Each number is 128 + 24 x the weight over its row's rms, rounded and kept within 0 to 255. Layers, rows and columns count from 0. The size above them is the row's rms in percent of the matrix's.

# layer 2 MLP gate, 320x128, rms 0.148, rows 237-271, columns 64-127
size [101  95 112  92 110 111  89 110  93  92 125 112 113  96  86  80 107 115  84 102 106 102  91 117  82  84 100  89  87 109  90  95  95 103  96]
[[158 140 147 158 126 150 126 161 124 120 115 154 102 165  86 110 131 155 136 117 121 178 148 125 159 171 161 128 111 159 117 103 150 108  98 114 171 121 170 103 115 102 152 144  86 142  96 136 108 142 109 142 151 117 124 125 147 150 133 144 150 130 112  99]
 [103 135 142  93 149 145  78 129 128 116 167 132 117 139 160 136 174 123 133 131 140 181 111 122 109 149 154  93 104 112 137 138 146 111  99 123 185  96 130 129 127 109 109 155  95 143 150 156  76 103 117 142 121 140 103 113 151  78 135 131 161 122 130 118]
 [100 185 136 106 105 123 164 116 163 106 115 126 121 161 112 111 101 132  96 118 122 142 134 175 125 167 163 118 145 143  78 109 126 173 113  93 132 120 105 154 100 151 117 107 114  98  94 124 144 136 115 125 113 176 115 102 126 130 162 149 139  84 154 136]
 [153 156 121 153 120 106  95 121 131 117  97 154  96 139 137 149 131 133 113 134 122 180 143 136  79 105 119  99 135 119  82 123 180 110 126 115 168 146  98 146 126 133 142 168 113 165 128 125 169  70 147 109 108 100 143 139 127  62 161 146 100 151  67 149]
 [164 154 126 133 146 107 116 111 124 128 138 108 161 114 124  90 142 113 100 134 115 146 104  85 138 113 138 149 149 117 111 157 162 147 139 120 134 162 158  97 158 174 129 111 179 203 136 114 114 142  93 114  74  87 132 125 123 130 131 121 123 111 117 111]
 [128 109 152 138  70 134 102 118 147 111 100  83 144 119 172 190 146 110 143 123 187 141 117  69 164 114 121 156 130 177 153 110 142 164 146 137 106 114 157 135 125 127 154 132  98 127 138 116 159  85 100  94 122 146 153 148 127 132 106 114 134 131 138 101]
 [160  83 158 135 118 119 119 104  97  91 148 127 123 149 111 152 152 113 134  91 126 148 115 124 111  93 159 177 139 171 109 100 149  65 113 111 113 128 157 121  79 189  91 144 138 143 106 154 112 150 114  88 116 121 108 107 119 150 144 147 112 149 109 114]
 [107 107 129 101 113 111 127 134 154 130 124 125 130 125  96 116 138 139 110 154 138 128  97 117  99 172 114 139 104 145 155 122 168 169 104 140 153 135 133  85 191  74 100  94 168 123 139 100 118 146 115 107  85 128  96 135 105 106 146 145 129 132 105  75]
 [111 100 125  91 131  88 135 161 145 130 129 123 141 117 167  74 127 120 113 139 170 156 113 112 125 140 101 119 130 177 135 136 180 117 149 130 127  94 182 145 111 133 104 126 124 132  90  88 134 177  88 182 133 167 121  94 109 117 125 114 107 114 117  82]
 [142 139 142 180 141 136 132 136 101  94 114 113 138 133 162 153 164 153  97 133 131 164 156 150 137  90 138  98 168 144  90 154 142 133 113  90 123  79 130 113 147 127 157 129  98 165 179 128 145 138 125 104 154 100 182 127 121 141 157 133 147 123 118 142]
 [147 130 131 102 115 110 129 131 103 104 118 138 121 144 122 135 136 177 169  99 142  98 104 131 124 146 148 125 152 134 144 112 128 116 144  97 135 125 141 164  91 104 118 163 118 155 185 137 138 156  87 114 108 159 109 117  86  86  92  94 118  90 109 111]
 [118 133 129 142 123 117 123 157 129 107 132 116 154 143 105 126 131  80  91 135 106 137 139 133 137 160  97 121 141 114 143 145 108 180 100 109 133 126  99 155 185 101  98 104 153 134 127 131 136 133 136 120 118 112 103 137 125 140 136 123  80 140 154  80]
 [134 163 146 103 131  88 134 118 151 136 143 151 166 159 131 145  90  99 141 135 149 152 143 132 122 156 123  99 132 107 130  96 150  86 147 141 123 102 162 156 184  74 118 128 109 130 123 116 102  93 113 157 131 174 141 100 152 120 100 133 137 135  87 123]
 [117 127 105 163 125 144 142 126 107  98 139 165 192 131 139 126 113 159 102 150 130 125 116 144  93 137 155 137 148 115 144 106 172 132  86 133 149 147 140 140 141 137 134 125  79 142 108 121 149 160  92 117 154  74 120 129 131 112  88 119 109 119 103 142]
 [144 112  98 108 111 118 115 127 116 135 103 117 109 110 137 126 148  94 132  88 126 136 109 141 144 108 117 116 109 132 138 167 131 135 149  90 134 151 108 161  92 135 186 155 105 118 129 156 149 171 143 162  97  98 125 121 158 137  95 168 153 100 151 156]
 [136 163 153 143 135 143 121 116 152 131 117 130  95 125 132  95 118 102  97 153 113 177 129 145 140 154 110 142 157 145 131 139  92 144 145 128 111 118 116 132 130 151 118 107  98 145 131 122 113 110 136  90 104 130 129 173 122 135 155 141 112 100 133 100]
 [151 151 165 154 127 115 125 107 161  95 106  94  93 146 113 141 139 136 150 113 116 124 140 100 160 140 122 112 149 104 136 175 110 149  99 117  91 126 183 127 141 172 127 163 107 111 134 124 125 120 144 163 146 150 148 120 104 116 123 166 153 113 126 121]
 [120 146 113 105  98 173  91  97 109 107  95 138 131 112 128 101 116 118 111 121  95 176  89 125 136 103 126 102 146 177 138  92 145 155 104 135 101 142 114 145 147 103 132 158 144 181 158 111 156 110 157 150 118 152 125 105 156  91 108 124 124 145 119 114]
 [ 97 123 136 178 141 111 139 102 105 159 118 149 144 110 123 108 146 105 121 126 153 143 109 116 117 150 126  95  97 114  90 123  92 120 128 124 110 148 118  77 147 133 170 176 124 138  90 133  96 154 155  71  94 122 123 147  82 133 145 118 147  93 138 136]
 [100 108 130 149 129 141 144 146 127 128 114 111  56 114  84 133 136 163 128  87 108 116 173 150  78 132  99 142 176 152 124 132 127 141 116 150 179 161 114 134  84 119 148 143 135 153 182 103 136 123 131 146 136 113 160  89 129 138 140 135 135  99 141  82]
 [150 137 148 106 161 127 150 117 125 150 173 153 167 138 137 166 156 110 107 151  96 136 151 167 166 161 115 171 126 144 118 121  98 140 102 107 142 120 139 100 137 117 126 128  98 156 188 118 160  96 129 140 165 133 106 101 139  89 167 106 135 131 129 147]
 [110 167 122 124 122 156 144 137 163 107 172 169 113 109 138 152 123 124 146 155 102 111 123 120 140 176 140 135 151 140 146 136 107 136 141 112 114 137 139 139  96 161  97 109 168 133 103 119 121 144  82 137 104 138 178 152 128  94 127  99 187 119 101  87]
 [145 142 133 139  99 110 130 138 138  98 146 165 131 126 165 150 108 106 113 111 148 142 104 170  74 145 134 130 109 147  63  75 120  61 124  89  97 153 118 136 130 136 101 137 136 154 132 122 104  93 141 154  97 132 151  93 148  65 117 128 138 137  85 133]
 [158 134 117 121 124 128 152  93 104 143 132 150 125 140 119 144 142 138 162 144 121 118 127 143 124 112  79 124 152 109 115 152 132 110  99 135 140 120  94 113 151 113 138 107 140 125  82 111 133 145 119 110 164 118  79 112 126 129  89  89  93  98  72 136]
 [145 120 156 133 151 134 107 187 168 132  86 117 157 152 126 106 138 127  97 168 103 125 152 137 123 153  89  73 118 141  93 137 163 154  93 104 104 147 119 181 133 197  94  99 138 122 153 118 116 156 146 130 121 164 133 160 105 118 128 123 134 150 111 133]
 [148 103 117 138  95 135 139 141  90 147  86 186 101 155  94 127 156 113 126 172 105 123 102 102 142 114 142  76 141 186 159 147 149 128 125 152 145 112 154 118 111 132 140 131 143 127 148 137 194 142 123 170 132 141  98 146 151  84 132 108 146 116 124  92]
 [170 108 152 171 128 118 125 112 114 151 128 104 107 136 111  90 157 156 161 139 103 159 116 165  96 128 139  73  96 107 104 151 139 139 150 101 162 120 151 144  97 133 147 120 125  95 123 144 143 144 164 171 128 114  86 108 153 102  89 142 141 167 100 105]
 [114 124 128 143 108 101 111 162 117 141 119 102 124 144 114 119  90 114 147 132 162 141 100 148 134 157 139 138 154 124 191 163 153 164 144  89 158  89 160 121 133 144 152 122 136 170 134 100 130 113 108 115 101 136 131 157 126 144 111 106 117  71 103 142]
 [103 119 114 121 148 130  98 163 146 135 150 136 125 138 108 138 152 123 148 116 154 108 118 128 105 141 168 136 142 122 187 127 140 132 127 147 130 142 125  93 113 142 178 100 121 135 127 142 115 153 140 128 134 129 120 119 101 145 150 113 106 165  97 111]
 [134 104 131 154 103 140 149 130 127  91 148 140 180 109 136  85 159 101 151 137 166 152 174 136 105 140 112 123 129 126 142 121 119 164 100 124 125 125 140 128 122 104 131 163 117 142 157 147 122  95  64 153  81 143 128 182 157 140  95 139 131 113 129  91]
 [155 118 107 130 113 141  95 136 146 143 118 120 159 155 125  96 136 119 115 155 106 152 112 147 116 108 110 127 166 118 118 158 139 141 117 146 124 171 112  93 128 146 124 126 125 104 109 127 144 127 191 114 145 171 121 144 120 160 138 104 126 110 130 120]
 [159 138  84 125 117 130 126 112 156 140 158 109 144 131 177 125 138  83 130 118 138 137 140 122 129 155 115  96 169 137 126  83 148 104 146 161 132 176 142 127 136 105 121 124 144 127 113 157 111  71 108  84 140 152  93 117 107 163  77 144  98 140  80 130]
 [122 121 123 142  92  98 162 109  70 155 120 129 146 104 124 134 171 150 116 132 122 127  62 111  96 128  87 124 134 134 113 124 117 136 155 135 106 157 154 114 140 142 139 134 128 133 117  95 111 133  90 100  92 151 124 122 115 150 144 139 110 105 124 129]
 [155 138 146 124 107 129 160 110 147 147 115 122 108 145 127 121 143 141 110 145  89 117 143 137 168 152 101 148 148 110 166  99 169 178 126 121  63 168 152 157  84  83 138 154 126 166 127 158 133 117  61 146 105 131 102 149 122 125 147  92 121 119 112 132]
 [130 147 136 126 101 109 128 131 166 126 141 144 177  96 178 165 147 103 146 130 136 154 137 143  93  74 135 116 123 137 153 178 132 154 111 130 154 103 123 158 113 118 103 149 161 154 105 168 124 116 127  91  97 105 131 117 112 163  91 134 139 115 176 159]]
# layer 2 MLP up, 320x128, rms 0.146, rows 237-271, columns 64-127
size [101  92  98  96 103  93  98 107  98  92 130  97  94  97  89  88 104 109  92  94  98  94  93 105  92  97 103  81  95 104 104  98  93 111  92]
[[126 162 141  97 170 151 104 131 146 151 125 132 119 146 103  67 113 121 104 123 115 186 143 146 173  99 165 102 154 114 125  66 117 167 107 125 153 100 174 144 170 128 118  95 156 126 105 133 138 141 109 132 151 120 167 124 134 123 123 130 106 141 111 133]
 [127 116 164  96 151 113 142 125 111 135 134 110 118 125 126 132 116  63 106 128 115 138 125 129 130 171 138 113 122 148 107 118 119 101 118 107 100  97 134 146 148 124 162 130 104 141 106 118  93 132 133  94 137 100 130 133 139 131 104 149 178 144 177  94]
 [155 129 153 136 120 145 146 153 122 127 106 126 127 121 178  99  87 133  91 115 111 133 161 107 107 108 138  76 139 148 124 122 143 122 110 104 136 119 186  88 136 134 129 162  92  97 108 149 160 133 185 118 156 102 123 155 108 102 150 101 109 138 106 152]
 [142 158 130  80 163 113 126 105 111 154 159  91  82  77 160 105 136 135 158  88 110 117 107 104 110 154 113 145 129 143 109 126 103 154 148 140 167 115 142 116 129 154 137 128 103  91 175  91 129 119 159 106 147 134 109 173 145 137  92 161 112 161 141 167]
 [103 183 149 171 105  74 109  99 159 104 135 161 127 124 145 120  71  95 177 121 163 103 119 162 108 153 129 108 123 143 124 145 127 142 159 135 117 116 127 108 127 125 153 138 102 144 164  89 124 143 114  86 112 113 142 102 114 140 154 114 132 111 134 103]
 [134 138 142 147 137 128 127 126 109 140  99 163 154  86 120  95 127 146 167 118 137 144 147 124 166 140  98 115 152 108 142 159  91 139 187 119 125 145 170 133 102 130 120 148 157  98 134 124 162  98 102 133 149 118  76 183 116 138 104 105  81 131 161  88]
 [138 130  92  95 114 157 117 163 175  84 189 149 106 165 136  98 158 118 143 110 124 129 153 114 125 121 124 104 100 110 132 150 149 117 101 125 196  82 142 143 138 113 157 107  93 103 105 124 131 126 115 133 128 118 120 149  87 122 111 133  99 140 125 162]
 [122  94 116 110 129 106 143  95 136 103 159 153 135 125 163  80 178 105 111 148 137 176 139 140  76 119 128 105  97 113 152 163 119 137 127 126  98 112 133  92 148 121 167 118 150 150 139  94 126 151 148 140 150  97 102 101 118 147  86 135 134 123 106  92]
 [150 120  95  57 137 108 147 159 148 156 113 134 113 102 117  94 106 135 107 171 100 125 162  87 115 160 117 126 147 143 118 107 104 137 104 115 147  95 174 164 142 130  85 128  77 134 131  99 100 146 107 217 155 146 109 143 129 119 182 111 145 147 147 125]
 [194 151 138 166 121 140 129 116 118  91 120 143 119 127 132 147 146 151 146 167 126 122 176 124 106 160 120 131 168 107  94 146 103 112 107 107 117 123 119 123 102 122 117 182 132 133 135 118 181 100 110 172 184 126 129 160 117 140 140 144 118 136 131 136]
 [157 133 128 105  98 100 143 110  90 103 115 119 124 149 152 139 133 175 113 122 128 163 113 153 146 163 158 113 134 103 171 124  82 124 144 108 165 112  91 150 124 110 134 143  95 162 189 100 134 100  89 137 161 153 110 119 131  92 129  79 119 121 152 154]
 [130 117 139 103 154 129 159 117 124 123 138 135 150 155 159 100 121 139  92  90 165 169 133 136 137 128 166 108 126 125 140 136 172 116 170  74  93 135 151 148 127 119  85  85 115 152 133  96 120 123 116 133 132 126  87 157 141 103 174 139 127 183 148 113]
 [131 143 100 145 170 153 160 139 145 121  94 146 102 146 115 157 130 109 143 129  99  93 143 147 131 123 144  75  87 139  97 127 125 156 126 103 155 127 170 154 163 126 132 138 121 121 114 138  92 108 116 126 122 151 177 119 152 124 126 140 167 100 119 146]
 [131 123 112 136 128 119 134 120 159 127  99 136 142 141 101 129 124 121 149 130 132 138 176 144 112 108 127 158 125 131 179  82 102 162 155 132 121 131  54 115 151  89 151  98 136 139 150 166 120 113 116 116 104 103 134  94 131 125 138 165 155 105  94 115]
 [157  98 114 135 125  92 112  95 136 157  99 109 107 106 140 134  97 140 119 116 105 162 146 167 118 163 152 142 169 121 134 126 113 112 132 128 137 153 121 156  82  98 157 134  91 121 110 143 168 111 126 153 126  89 126 159 157 120 156 158 140 148 136 113]
 [102 160 107 128 147 147  84  85 136 111 113 127 106 152 127 105 141  83 105 130 144 105 157 123 159 120 137  94 158 132 149 140 139 135  96 121 147 137 128 118 129 118 128 106 167 108 148 128 130 159  88 144 101 128 181 119 135 139 103 138 117 120 109 121]
 [125 118 139 122 124 102 150  99 168 134 109 157 119 153  97 147 116 139 105 119 135 167 121  99 137 117 171 141 111 102 114 143  96 165 139 102 108 130 148  98 118 152 138 127 101 125 143 113 121 119 106 135 146 169 117  74  95 104  94 180 136 104 134  77]
 [150 144  99 106 127 139 120  98 101  94 114 106 168 133 135 105 130 159  98 108 134 136 132 157 124 127 131 138  83 136  95 128 142 143 124 135 110 128 113  99 117 144  94 133 173 115 103  81 123 126 172 134 128 101  84  91 143 114 125 169 135 121 133 137]
 [156 109 134 101 150 142 152 147 124  93 106  87  98 142 120 118  88 139 114 181  94 138 124 102 158 118 123 116 108 131 156 107 118  99 144 120 161 132 119 184 117 147 136 120 139 108 131 133 163 131 145 146 166 123 111 103 145 133 190  98 140 141 173  97]
 [132 103 132 126 128 120 138 121 102 153 110 115 163 106 113 121 121  87 130 140 114  98 109 109 177 123 111 120 125 149 137 108  69 110 132 190 168 125 138 106 174  76 132 126 131  80  68 125 136  94 155  80 113 144 109 111 121 111 144 129  87 136 135 141]
 [ 77 118 129 139 152  94  94 125 108  95 144 123 107 145 151 118 149 147 138 119 158 125 128 116 115  93 114 142  96 123 164 107 122 147 119 198  98 173 139 154 140 150  91 150 112 151  75 126 134 136 126  95 144 172 143 121 134 131 130 141 150 134  92 136]
 [150 129 147  81 100 142 144 156 142 133 167 135 136 125 142 157 143 126 151  88 137 128 110  85 135 104 131 151 138 102 128 146 140  85 175  93 137 105 129 103 166 148 137 120 120 120 149 144  88 139 143 139  75 119  95 115 162 170 155 102  94  97 145 159]
 [122 114 148 138 161 149 110 129 114 124 128 143 149 124  93  68 125 117 152 140 121 116 110 107 119 136 133 148 131  93 103 128 147 152 157 108 151 116 143  94 114 125 132 104 128 156 141  58 112  94  76 119 120 167 134 108 174 127 121 130 121 162 130 117]
 [114 151 119 118 130 130 148 145 142 137 114 151 174 145 148 113  83 119  99 160 128 110 142 158  94  96 105 128 198 159 106 101 122 119 144 188 137 154 151 100 146  87 164 123 156 102 136 113 126 146 122 143 179 159 168 108 120 156 137 129 154  88 122 111]
 [202 124 136 157 112 125 134 117 129 123 127 101 118 105  94 177 140 130 120 157 148 149 110 129  96 148 110 124 105  97 167 150 120 155 109 136 145 131  46 121 167 149 115 158 122 112 114 114 138 173 132 137 120 170 133 101 106 106 133 126 137 107 135 154]
 [ 97 169 119 127 153 136 102 103 148 121 168 147 112 147 181 101 111 120 144 116 115 112 118 135 158 110 111 161  96  86  93  91 127 128 150 119 144 134 125 113 144 159 136 124 128 111 101 121  76 156 141 112 155 135 147 101 151 118 119  97 119 126 122 162]
 [129 157 185 142 100  91 142 106 100 140 153 127 123 124 154 124 164 173 107 129 123 131 128 124 110 106 110 119 156 138 124 154 113 115 175  91  88 164 148 122 105 127 105 108 103 139 197  93 141 133 100 138 129 131 128  88 140 165 133 130  93 139 103 167]
 [117 145  92 132 108 120 166 115 130 102 150 126 102 101  98 169 155  98 133 166 133 132 109 104 135 115 138 136 161 125 106  83 132  83 128 162  92 123 113 150 112  79 131 113 123 111 106 137 151 150 111 126 159 137 112 117 131  95 132 138 165 168 110 109]
 [107 125 115  94 133 130 135 136 121 176 141 163  99 184 134  97 117 145 153 124 104  94 106 140 112 108 173 150 108 124 179  92 125 121  99 130 111 127 134 145 125 160 138 117  85 119 143 124 106 148 144 127 113 140 163 170 135 155 152 102 119 140 113 124]
 [139 142 167 100  78 105 120  90  75 115 157 127 147 132 158 159 143 124 103 134 126 171 130 119 111 123 129 134 153 101 132 130 123 135  84 109 143 100 164  91 145 102 145 123 148 140 146 177 122 132 150  94 108 146 102 126 150 148  89 139 157 106 152 113]
 [155 157 160 146 223  91 140 118 129 143 152 131 137  78 132 135 104 134 107 123 118  95 113 122 111 102 155 107 141 116 149  89 143 135 146 125 113 115 154 104  92  97 108  79 122 138 100 124 129 147 123 110 105 132  99 160  85 119 147 117 108 144 146 124]
 [140 201  79 156 136 109 143 101 159 112  96 110  98 138 160 122 148  95 122 163 148 136 133 134 152 120 144  91 134 146 122  95 151 149 135 144 101 157  98 109 135  93 110 152 122 160 108 120 124 120 133  96 120 151  71 108 124 122 101 151 103 122 111 154]
 [145 140 109 106 137 137 153 151 124 133 175 139 120 111 137 101 132 136 121 116 137  79 156 124 141 143 104 153 112 110 128 126 144 130  78 154  94 120  90 160 107 134 141 142 115 191 124 177 135 115 150 102 127 109 135 140 117 101 123  79 143  91 123 131]
 [146 147 106 164 111 118 105 116  83 112 116 159  80  88 136 100 150 135 140 143 160 104 146  98 181 147 168 151 135 122 168 160 125 122 154 134 148 151 126 122 128  83 124 103 110 152 146 134 149 139 131 124 109 129 129 145 141 137 135  95 116  74 166  94]
 [120  94 138  86 151 160 155 107 120 124 113 107  83 132 149 105  88 150  89 141 104 127 140 139 130 126  97 151 151 111 123 113 120 127 114 122 131 124 116 102 140 139 152  98 128 119 115 107 162 118  94 134 135 142 153 166  90 143 128 133 169 120  81 169]]
# layer 2 MLP down (transposed), 320x128, rms 0.169, rows 237-271, columns 64-127
size [102  94 104  90 105 102 102 109 103  94 113 108 104 102  86  81 100 107  86 103 103  95  93 108  83  88 102  85  87 104 101  91  95 107  96]
[[145 141 139 164 111 136 148 122 143 167 142 145 138 101 141 150 182 101 154 130 114 147  99 127 125 158 117 125 140  72 164 109 110 119 152  79  95  99 116 117  97 139 118 142 139 135  97 148 121  80 121 130  78 119 117 127 144 157 136 149 107  97 116  92]
 [101 136 145 182 102 161  78  78  99 151 140 141 134 137 109 125 156 128 135 156  97 142 100 126 146 193 113  98 112 142 111 157  99 164 132 145 119 114 108 166 135 150 132 112 165 112 146 136 150 141 136 151 107 138 155 103 134 127 103  97 137 129 117 196]
 [136 105 147 113 139 115 155  79 106 148 159 122 115  81 111 154 151 148 103 118 138 114 144 131 180 124 137 156 105 146 116  89 129 182 128 150 122 139 139 138 136 150 121 105 117 119 124  99  91 118 104 142 114 101  60 140 121 126 120 137 176  82 195 117]
 [115 129 109 146 161 103 142 100 140 157  91 116 174 112 121 166 105 170 122 172 138 141 174  95 125  85 154 111 125 131 127 114 180  96 124 125 148 165 132 128 131 107 104 175 149 117 121 139 134 113 130 111 146 113 149 104 132 120 115 128 144 113 118 139]
 [ 63 120 127 149  62 109 117 172 134 124 145 131 131 142 155 174 149 116 129 124 153 112 154 148  97 134 141 128 122 125 100 134 133 125 165 146 118 132 100 114 147 124 130  90 128 109 169  96  81 159 118 104 128 143 115 113 128 157 148 117 157 130 127 156]
 [149  77 129 169 108 138 136 101 137 124 108 129 138 112 135 137 156  77 102  87 117 152 112 116 159 145 125  92 121 121 128 161 121 132 131 136 127 109 149 127 112 113 122  94  91 159 116 125  44 153 130 147 162 173 163  93 127 147 105 103 162 104  93 100]
 [143 121 160 117 139 125 124 129 115  82 173  97  91 129 132 130 161 111  88 106 105 122 114 155 116 123 127 156 104 169 159 135 178 160 177  97 122 145 139 119 142 110 168 143 133 128 119 143  59 126 111  87 137 138  98 102 120 142 106 145 118 156 150 109]
 [158 120 126 119 116 119 103 142 131 131 124 147 100 135 107 127 125 147 134 165 127 142 131  67 133 119 126 145 104 129 163 126 159 156  93 163 141 120 108  67 159  79 102  84 149 133 142 121 182 160  81 103 118 101  74 128 100  95 119 116 140 182 106 135]
 [173 115 141  78 110 118 190 135 111 153 108 142 152  95 142 115 138 138 152 164 133 128 200 114 128 122  94  96 125 140 124 120 104 136 124 122 135  99 150 160 105 139 107  96 126 130 145 143 131 123 114 131 171 125 140 128 157 114 154 114 148 131 120 122]
 [151 110 115 116 127 127 148 121 134 118 157 106 118 118 105 127 109 117 121 140 126 112 192 121 100 165 124 141 141 147 123 152 151 141 130 128 115 112 133 111 134 149 108 120 111 112 171 121 104  85 156 126 147 139 115 120 124 110 124 106  96  97 141 120]
 [174 115 111  91 142 115 138 116 126 148 117 118 144 124 135 136 138 145 114  95 135 101 128 104 174 111 159 113 135 121 156  98  92 135 119 125 142 127 125 114 124 119  97 180 103 122 194 113 196 134  86 124 124 157 114 129  94  93 154  92 100 137 151 134]
 [124 153 138 114 138 152 156 142 150 102  76 130 155 163 130  98  91 184  95 138 138 152 111 116 132 152 128 160 113 155 143 119  93 152 125  91  99 131 148 137 134 110 128 114 102 130 129 117 109 138 115 112 112 119 119 144 106 133 104 128 141 135 118 136]
 [112 121 119 153 100 157 168 115  93 145 155 127 117 128  84 158 152 150 111 139 127 153 120 112 117 105 123 122  96 135 143 145  98 156 115 135 116 147 114 107 122 125 151 135 176 112 148 117 117 158 103 110 151 128 112 138 114 116  83 122 137 153 123  95]
 [151 126 151 159 120 121 118  86 139 144 133 146 118 134  62 139 157 164 115 118 150 145 147 125 106 119 107 125 127  76 152 102 132 135 145  92 111 115 109 134 131  92 148 152 106 128 129 127 153 127 137 152 115  84 158  95 215 136 162 107 126 133 150 100]
 [ 84 114  97 141 135 131  88 158 131 147 123 144 126 162 159  99 141 100 100 139  89 129 136 152 149 116 103 109 143 148  90 152  76 132 164 118 120 131 121 151  93 152 130 122 120 114 121 114 124 124 181 149 150  95  76 128 146 145  93 123 118 120 115 149]
 [151 123 110 160 146 137 131 101 125 158 142 139 108 161 137  81 154 135 120 118  90 136  80 124 128  91  72 129 121  91 167 137 132 123 113 159 126 137 112 100 122 132 139 101 122 151 111 110 105 145 103  83  99 132  87 164 159  97 149 128 126 131 158 147]
 [136 141 121  94 100 128 100 108 147 124 100 168 144 141 129  77 114 125 190 127 114 148 165 165 140 145 108  84 142 109 150 141 159 109  87 137 108 115 172 127 134 144  96 185 136 103 135 112 149  93 145 137 107 156 130 128 117 160 104 165 165 105 190 110]
 [112 141  81 150 144  97  99 124 144 116 144  85 120 130 139 149 134 124 102 126 167 163 169 130 127 137 117 142 156 116 103  94 162 142 112 169  82 106 139 100 116  73 138 142  80 118  98 114 111 109 119 106 156 110 147 130 153 173 150 121 114 137 120 137]
 [119 105  94 108 156 107 157  93 113 110 119  82 139  92 106 167  61 130 124 175 150 121 169 141 144 105 111 158 124 151 132 124 163 115 134 123 128 126 158 164 134 133  94 115 104 121 146 127 173  77 107 162 134 115 148 103 118 106 177 138 146 134 135 122]
 [149 157 167 130 119 140 100 113  84 126 124 143 150 147 165 118 111 113 121 153 146  85  90 118 139 154 165 126 141 139 142 105 139 121 112 117  87 119 128 129 162 167  97 151 140 143 119 164 140 144  95 118 136 115 127 154 121 155 162  92 112 128 118 144]
 [134 129 161 149 132 119 123 124 114 114 136 149  87  97 142  98 111 122 152 135 160 111  81  74 153 127 152  96 110 124 122 118 176 119 148 136 114 106 172 155 142 135 120 140 150 136 138 169 123 134 152  98  85 155 104 133 116 114  77 113  92 155  98 116]
 [145 129 123 163 140 117 135 104 129 124 117 131 133 127  83 101  98 128  96 110 160 113 156 154 103 116 155 117 128 152 124 143 152 115  79 141 120 146 123 118 123 110 142 131 119 126 131 131  90 107 122 147 172 105 173 126 107  95 122 172 142 120 147 105]
 [123 115 163 125 123 100 113 140  98 130 158 135 153 156 144 112 133 136 125  95 137 126 124 135 136  88 108 151  93 147 100 146 125 131 145 116 111 168 158 125 151 144 117  94 167 174 122 139 124 141 142 140 147 135  72 130 139  87 171  90 136 131 161 122]
 [133 165 107 127  98 120 114 137 123 106 170 157 182 149 125 132 110 157 143  82 135 129 140 187 118  87 160 132 130 109 127 109 126 130 126 146 134 163 136 112 126 143 140 115 118 117 159  95 148 118 122 101 145 150 142 110  97 107 118 124 201 109 122 134]
 [138  97 103 120 157 123 166 129 172 152 146 120 129 134 118 162  93  73 134 105 201 139 141  86 120 140 130 120 134 178 144  73 128 140 127 112 127 152 117  96 125  92 123 128 103 118 103 150  81 110 151 110 123 114 144 149 142 166 149 131 156 147 126 103]
 [ 91 125 136 121 133 104 159 125 135 100  80 105 113 124 118 155  86 146 168 129 178 109 119 115  95 131 153 177 122 126 100 123 139 137 157  74 136 150 141 147 135 112 128 122 163 133 126 109 106  97 159 121 104 133 151 116 111 135 133 139 119 122  96 127]
 [148 107 143 100 130 139 158 141 125 119 105 109 170 161 137  94 134 180 154 126 141 153 128  96 114 138 128 107  90  82 131  98 134 118 146 102 105 167 154  79 114 102 156 171 132 129 100 109 125 126 140 138 133 125 108 113 141 132  63 151 119 133 112 112]
 [ 83 124 143 125  83  97 129 106 115 157 142 126 172 104 126 109 101 104 127 126 142 161  75 139 177  95 118 159 136 132  72 129 151 134 128  95 126 121 144 161 147 166 144 128 132 131 107 136 128 108 151 159  93 134 153 134 137 119 146 137 109 120 161 138]
 [130 154 146 113 141 127 137 137 109 144 142 157  63 114 129 129 144 117  78 153 106 110 151 149 105 120 119 129 155 112 147  91 128 107 144 161 135 136 143 146 111 155 114 106 135 141 212 137  91 130  94 101 102 134 126 125 145 159 130 114 139 135 124  72]
 [183 125  97 138 122 129 108  95 125 118 137 114 160 159 129 131 142 146 106 125 150 164 118 150 145 115 129  94 149 138 161  99 142  94 111 138 133 109 126  88 100  92 123  82 137 167 140 100  74 144 157 145 163 127  98 139  93 138 141 128 151 127 117 121]
 [124 123 165 130 199 108 149 106 138 108 162 100 148 122 106 137 119 128 158 114 116 138 126 137 111 117 152 105 137 161 105 122 169 117 115 113 145  88 110 158  71 103 105  94 120 132 100 129 124 129 154 131 130 108 142  78  92 133 116 151  73 152 130 138]
 [101 107 114  99 109 149 126 139 109 147 120 138  97 133 113 129 109 146 118 107 115 119 152 164 131 135  99  97 151 110  89 109 107 152 113 152 151 110 140  98 156  93  87  87 118 124 145 115 100 139 110 100 146 112 119 114  93 145 138 133 107 135 132 133]
 [ 96 158 147 143 189 135 142 173 159 120 105  74 166 144 125 135  91  99 155 105 164 140 153 141 146 142 119 153 121 143 103 104 148 148 145 113 121 109 134 117 114 117 126 137 116 151 126 148  90 136 126 113 147  97 153 105  92 142 120 153  95 164 142 143]
 [155 115 164  86 116 115 155 123 152 158 163 135 140 137 135 129 153 144  88  93 110 120 134 147 105 123 127 140 118 116 107 126 121 156 166 157 158 126  82 106 133 151 139 150 153 131 124 163 146 163  87 142  95 110 161 112 176 117 135 139 141 145 162 165]
 [125  98 140 125 138  83 145 120 122 111 147  93 136 114  98 114 125 145 120 101 109 115 117  82 109 145 131  95 146 159 144 117 155 108 169 143 133 161 170 161 114 109 135  96 111 155 159 116 138 104 152 138 152 130 127 138 131 111  84 111 146 158 107 110]]